From a checkpoint of a small transformer trained on Wikipedia.
Architecture: RMSNorm before each block, rotary positions, no biases in attention or MLP, untied embeddings.
Each number is 128 + 32 x the weight over its row's rms, rounded and kept within 0 to 255. Layers, rows and columns count from 0. Numbers have three digits each. The size before them is the row's rms in percent of the matrix's.

# layer 4 attention query, 192x192, rms 0.127, rows 33-63,97-127,161-191, columns 0-47
044:123150074169133095117106186132162133141116135146135137140089121179110139103121144179156111100113145122102146163157094168103165079167039075117189
039:088099108145137132149130134166107153175116143096131086109146116101155115135100102146133081185152131166192113146082169114134057195108157129106117
055:141108093140147115144203165134074108120080160121094092065115141142164102111145134108127121160116091126137126108153165094088045165154176154101147
058:062169137162095146156139079137126129162103142116141120162112134149099097154129132099193127155140093155119128130132142130117170108165149100170198
074:134175152142117100154190131173094099152126145129107056193183102161167148135102144118162132139124080158159153164155128153091135155125116157147160
071:139104119120149124154148219092122103147151128131083157087158140139085159104138125142085142121161137103129120108116111103209144095137122056091098
087:107170131080105112170124101185122116109092148143121093131159069131139056084128122133145110138100104141160129077182150136132116147158116127159191
084:149142117192119068092109185145139167119161132137099154115143149147080149139129084149126146046117136064123140097152057112160171133130137108108096
093:115174103085101099123120213145134114106055163174124150111148067106190106150106155115124128099118161145115094109125095107156126134090144145202172
110:174153135107113107120111109099139115080134183128164162123135104194186094102147099127146103164152163094131205125114160096134188086134143139103069
111:093071060133102125084152123064155109128219102148062100116178092155103101046064169124150157138147081112152064117095145116161089138102118117164122
113:121108119117138183177156054106137166055118149127052079149103117139163117103095192119079091151161139164156121191081138152127136175146129084134141
119:185096056076127123095130113081132115059132149120162117129112224155077122089113109103170125127182109134128112123119084131235137140082097084102119
100:133120102138075107155152136132147135113191177140084161141129086169162193144136126105115132158160098103188142135138131147123130141120206136120126
107:088174129156161132114104160102140149135105099109163153116116181100081165120164079146124094103109102145111135125175070113094154120098128148067141
117:160093156120133122110103110137168125134163153111158160112122140139057158101158121119141147090110116139123155107144109164100101093181092131183145
095:160187137135156109140094123209122132183130143119127170114140139071170127155179151102112114166133148104167085108189129135068154113156107189218133
106:127138117113118157160138118150135137192084144154125116201135122160098072155199198151125146125136134149096143122131122183136147109164105086163133
102:120178143107072113103139125114123089113053128202155131118157115143147094142140141154105144089057073096176102129130156125109154157093146118147089
094:156158130093097139084172099150127123095106097081139107145114136140062148125109094085124083098172110136106136143121085114089098150125084127131109
106:141152091121114136123088098128133070095124181131120177088099163173113096108169137139158160163176076151148132158099106096149106065112112132114118
105:169174108068124203148062145081100117125140133119147171127150176099148183121139141091151137126109166103130104133170110103113135143148178122165128
109:126128163171084100165176128115165168181112144127134127158107131173122147124136100132131149109108150198144129118155107196170119129078103069071108
103:131137190151132077156106177115090098162179088108129099088127171112087144152185138169165124181098160066141150107104111114094138118121148164119163
095:098188186136082100144100098108197117140110135168133154105111145121165085161152101110157116168163118194103123114121090047128171127112095124134100
120:110171139121162090142136108112095155089188134051147128140142126154131145122133095083109101110133086082079157081114142039075166143168104092136082
106:120105110077138195129190173165096142094132255108097155136144113130118144111127095078165095123130140116063150155084140099101112121103149137049077
104:105102106098087127142097080180203090190149114141104097133096148122118056089113183110140112105144193119121142108123187200220091096158061138162174
107:106142108126168126079177085137121125181175139105112168111134112162169185119173144151164113096108143129114178150135131090084126122138079096172121
108:137132137176098119153149130092101175105084049099085143159154079086148130198164155121137119089131104143089173099165138096138112178125097153171040
112:129113151177090152127169171129145073166057109127141145169125103125050099167139123164078127123160032127088136180190142135151133128121153136102115
092:164132135095106115147089088154167118129136098115176123157141110123149156133131151197082112119084154122175125106134068131162111133144087142109121
103:171110129110138163136232145132184164088149156132109084097154178116088162158110135145104139130136123116083131112134078113152145135130079135159135
095:076120108078133111124136177170165111074131101173144106083105095060120083142116109113127156148140099096142139127146145128165183168165190079117138
100:113121108161117069170134157122112106139101112098112160121109152105140119147148161105188134106107158168124030169144084083084155187139079162182184
095:145105161098092099147104038117085100176136163160128187104104045126128131134126137165140118156168174125133105136113125115126135134097164087161174
099:150136170153101064176124166142147149180150120120095144130203143128123178156099158132169101142138168151098173079151112095113140121086092179138143
105:098155081129126155159162081071103120120071141130145174183141088118139101099100145145090115130061146106077066095112116177113194147073156128164151
088:165117140114118096128101225156087115183091059164081084148087127146082134193100102133224136102161145112144075078073173144111194132118094111188137
094:180071115089110117171158150130160067121154093156088104085099166101150132132170149160138193156108142124095129086122114162058165199090164147118139
099:113097099103074089116086148108174112130082061122151118111120100094085064096056125176137104085132159135094181129138148135122115138111100112171162
091:119153118119085097160132028119103159074172134135113145111110130158143141096130112102128070110188079140149097124146164108242105140158148124152138
097:132202133059163139174186154069146087117113094096173088148131116139082078118113152166183140112129083122120105170078123107172091154144172086144140
089:132120131112093090113126167159131143143111136185107089157071144129147190094106155134184087101138100126113146183101150070190147215186121147144153
097:104138103163123185111198130151147192125074148113131141064120134119068127092157105112113139160075091117090136130125117154114121104123141159149112
097:131142132167122147083097114198115125177197130122142181096132145148110144078140087116131152108162132136129137097101099139115149123163157104126093
094:160175105106171125121126120099138192152111177164145155141131135125150132150170187109089079155077100094127175142157093078119081113152151169119091
091:149114120113085100080122084126115130180134106096133184083145129117090143130134149189096150072137165103129112104192142061060150110137129122163164
107:077133220097152146139139082221139095124160137106107180131183165127115142109096152118125105109066149140108148143134157157131222151161142044095126
096:127114156147109102117145139193129166159146130114096129141182115159177048122153156153121101153138099151123107058110103159144132145106128139131114
103:127121128167122125126162098154037093125198051152112124136137095097136104126193149120149140144150122134117083101132124098152100147099113113125143
095:064125150115141165147150092119118160135154126118093160093080088117201122168117072129130104127078131129102094138125090102134124159141104168159112
099:124150158123107165164082142144149091150104123141127125103152151156127115118100103153160143159124122127115085117165132133153153178129087176136178
095:154150125111076108116115144157097105164100118064091143082134021126140166136150135109139112128082114119156145117178124094099067125067129142192176
095:158146104175100108163090127110180127075174128135132155086139155123105116136148123145123080119167135140112179120156136183144077193115075097132115
099:116161139109134123102136124097175109160118123218097121115135085087160090110106167173142083159080113156127158169117132132158162135161076151110129
089:142139107057090129118180178118130129175091180090083104113174111083142138158149119144130116140067185160110126128120095133112122160130170113131179
096:134122132153090093164125142133161157075075149103128188116108149152126129184125142148122105134077111081146135127196143116171156118154038147114112
097:144143124121092130088093193150123158161183090143071158133119122157135106198083090151154124164161119040141174113134127175104106112085148098138167
086:182105130134172104162156155113098098050160147193129095111106129094153144115123111146121172143122119152131089130123115203161158129074127124148147
096:122187091105147161142147170077130153140182095133111121107172183081125125126136134179148137158051115168082110097093154106137089171096159130131037
099:178140087087137134130114147126118071122060201083152138207125127090124102121081162161136161140126112137124111121147075118193085176136122092154103
092:151161082182143113163134098133105120061089115160129148123127190154157120125147111103168148088109130131164094084099145139174084089126116093155091
102:168190099119115116131108117119106132088096113140145132143171148122173145130120152140160125153110119137116122153168110174128112122162143138154140
101:192118129134181156151125141155122109114182113053120061150197139112140173105098132103151122107123125116122154134129112075158090078141038173112140
111:116105097140109188085113087142157160147101116160147158166121081149093158125100112166157171162096026137116149130132128169081102091113152108180155
116:105128158099111149113133111131163157099120162190103174125122105192091135090138157152128148116222054150124161164108179101101129118129131135132133
100:074121124170120174088179157112139097157102111174078161195147152079115127174134146104150104136129114116079089104063172215161155120135125098118006
107:121140174153134104112109156165112144164088145126108144050107162149133147121137120102104123079061110145038115032161159200166157161145101154137133
100:122115152156177157131167073152138109121103089146159168140150106182151196136104181124126136129118135088151163115121128087124095116067120136113103
109:123154149151126142095113137104169150152161095162155090104145091124127162095097162121140159139106069101099165166167168148182103086136148145112111
102:167179136077082130115117114128109122166094085120118078091120117114151095125120115157193121126096124134100146114096159160141134132073147160080037
107:151171113137129086096116143128135148074074189170155140145110072189174104124114116080121125152084167097114068118163138156106088132085153109185067
105:098147125067122118099173113113167103121151157162137120136100079127132165093157135130096103134163139206166067155100111116072125161147134085117183
096:084168068106080160074207147108173088071134157155152136138119067164118134095125178110077138101126139130134091088117116157115153178107119095100106
112:103130110136117166098091141152141134128153168038089142086124158090165125186162099137110117143081146156141119113186145052134170103148120124105094
109:149130138082175155124174169089132127135064111113132189134058156065101129108156107111137126110104152171072117124086155141172205146162146120156083
103:162154119158105155090140163177144147122199095073163133107147157166101131124143116125117134106134123082089094095152120133082113098120095173083145
119:039112098120147141152123189148164134102157127101193161136135092116155128167128187154101117109117104102112091109101071069081173131105129138118028
107:079110161155167154166091156185143129204124156123122155103151158093128083178129138155074129197081156148154150135125174090163142086097128178146089
118:117126126121084151101137115152092150091109142146098170121126053108199109182106106139120144116139164153096110108164134094163099169107195159126149
118:119128149144056122090180117131058133169068122104135128101137101108156138139091153105108175167093147145130153169104149110083096155140131164131115
101:153103115091140138179079094180101097178083092100150201112129073087088116130199161136138135092133127113121114137118153138139135156138127168179122
107:180141151149164164088120176173150156132167131097085103130082149128115101093086129107116085022111130192081183141153116162054123177179148075123151
122:127074122076156111185145131100129112116138117140147123149107129146098123188119105144150099131078139098153052167181135147174113123106160135111106
103:162111113099180146112141106128096103153106169056145165092158179115059114181144110132156146195114168210137143120109166143104085089154133129070105
106:125117085152181116109105114148097091153112137096160137147151150125155115132158170183098069162147113117119153090125118105115109117119165094203163
115:135108087072155139082106113143073127116134105049192100116181116151155128101104131136105094181127194099111140126107130129061117169121134075090052
111:121133163131104091134150104125097142178150101144099162150125137139162063159184095087146148129163109091101097073116183107139191155165135121157108
113:134167166194122095091127113119087112128081122088145101155149089145114093159155116069136134132184126108118097129114087149181100147178118078107098
112:115098140127139111163115121110132213076123150133201200092120163092142104130093111133101147099099154113106138109120107171090095159147142151166109
118:060169100100066092159112120125133202099134152124162095150088121101169079109105136143140125057129127135129113127033136060133158098093110166082115
120:037119136125134147125129154151147071112156120186095139070174174148177124163128121090176077149102164127037119158158159115132155162105183087129123
# layer 4 attention key, 64x192, rms 0.135, rows 33-63, columns 0-47
092:148121072103102127095206123116111106095151096142132097093099122113142133108150190135205204145148133093091096137174135151068141188124150125158124
087:113084176125123213162041110132113098145113117100198168165087123110088162108171093140154131150113116058130152097175140106086075162069139093099111
090:110139153141119131127125175137149156180148163148121087189158087112139079140140082104130101127151151109103143158060115139123131147104107135131110
100:151117144093096102157100178083086068189170113166136119066107096137088123081176173119094134135118130129092124139086097056151104154095091135176101
095:187094102146143065100120116056087141152141074052131089065107184104152133131121116160126154108071156187144104136120114151130088144157144074146132
101:097132142153158090107115095107118202128107150132097156117092138177140171137143125100152146061093120118122210133155101088125117179090178112186141
100:177106147104108169085118108169159106092116142074208098093139147165121095105137084159117124144151088114216123153123104139067102134127168084131102
104:090129113142142181106101139121129104115181189180122137157117139140155124098114154122053112123079153146095162112163090138127093085188133155095131
098:126075122168127116130121136115069117101113120142146107128150134112133166125122097125124168122156105111147135183130114049097128122120068206124125
103:143083160115133101125130126101140107129151154164119098124129131131140113124118218089119075185101105152151087138132123126175124131140083120075103
098:136064114132109112108126155136144121108142095081114139167165125098128129158135130104152111142145176091103145139131162116064203160149116155121151
096:139070104191088137122055115102107061169143167129175175090128160169159112098115073139100140192131100166087125118170135087159093103110109133141176
111:169145139134075149103115093140129116091071097117165075146103202113128068183112122148123086139122146136115108140119120137132137098078105139138143
101:074087131122108068118134099162102108108072132143103106132101110137213157129084179138123163150185119156179085138107152148149133110138080105068117
110:151087125120182164185143107144163101181148146122136106107157109120108108116119176153141132159120088118107166108130092103105140097127106142166133
109:057092169118115179112124161152184095117143088150146153088121163095124142084146179130147148116138110136138148116079124077131170114132166160103146
099:156174174152088092106105102076174140149140099148118135158162103127140137062079128133142123159152102133106140155100109186157091139132109088120141
100:129079121106082112064170160092120127096165218186115081099099129139127069189128099183154134188144074155130098168151109147128108112198157149103167
095:089161098161162126120131090116122099150099148168150081064086162132101188122156150140190081103127118159138129142073134163104146133176074142147149
111:098152140096123147162071158119165108175172203133157183169116168122128155142113099171117100138089124093150116111119112183128142105102151149064122
096:167103128185109074080197148157116102140175096161118072132144128132134092113127144121164126092121077154127085099158131126145082140163102071071107
095:103090157113184118119154101155100115180071129110141126060168041187157132111172137164088106100115122112149117086094119111152147081113118108120122
104:086130148092194138044042118058102101120071139145119150178141191134122150138204152131108154147113108124159179101096154142169204131149121109096183
095:115104108131139162118145198154103098125127082077090096142105085113185112048120146089118185156130077085101087119092132120148154061172119159134180
097:123091102038047152126140105210155103082091106101125108108110124105087142099159169102123107123113120184125180125156101131184143077150138102118133
099:135124166130118105145098133183138187120149143138121149164141131127113166132100165135121168147193154135166192182132186158134101146158165103150115
098:168076091148130097085088107119127151137115153161116135157106168136107087159131149153137124166160159193129107114057176119104032142076154125167125
102:108091077149184076174113127115167108062128118189114122178113117111156183097131183124106130167176097211150164170126156185078148123133136105144118
095:161100102138057166109113201137149107127147150051124123132155108104165135187133111152121126202111152101121119103091118144138076107230154150168120
105:099076124141182128124156102112151075173145144167087137081103152181133138139105099136112139114102146113125078125184137151121118156157076167161173
103:148100194105155119091104087056087165180130144074167112134109141132034142128142128165083124145167118118155055109098179150112152082196111158136150
# layer 4 attention value, 64x192, rms 0.109, rows 0-1, columns 0-47
101:131116113113161147102170119127155104123154132079145139143153114075144124096147133134132106090118129092115152126154118104096140159140110125164081
102:098139094129121070107182196111086165130154183164119165129139143072160141107132104157141175111142103186144100122137088138092144162182148144172115
# layer 4 attention output (transposed), 192x192, rms 0.41, rows 0-1,64-65,128-129, columns 0-47
091:132078134107093137118138145134096155138120099118139121075237169195099085131126106159070157140136071099151139203112116194123108127156105111174108
091:086093091165075137145104175124135093190140141119131128121120082085132188100142140153158088154128156071109153142123112116125113111125159160131124
112:124116128131140166142121156197171149115088127066147087135103066095160095080152169100157118127169173187156123125071113073107164074120089141066192
118:133172169058114108134127196105100115134113123083097160138090149162150086145145079097126141097101078103167104130150137126139124140095147144153197
097:137151135131164111122102148096136110140109162108140169108110131153138177107175170131185125101122179147063168073126169105179070131083118076113118
093:112144120075129154149149083156180124102091134142142156123125172163142147084113127098129175099158096168082131121137164126075135148152052058106125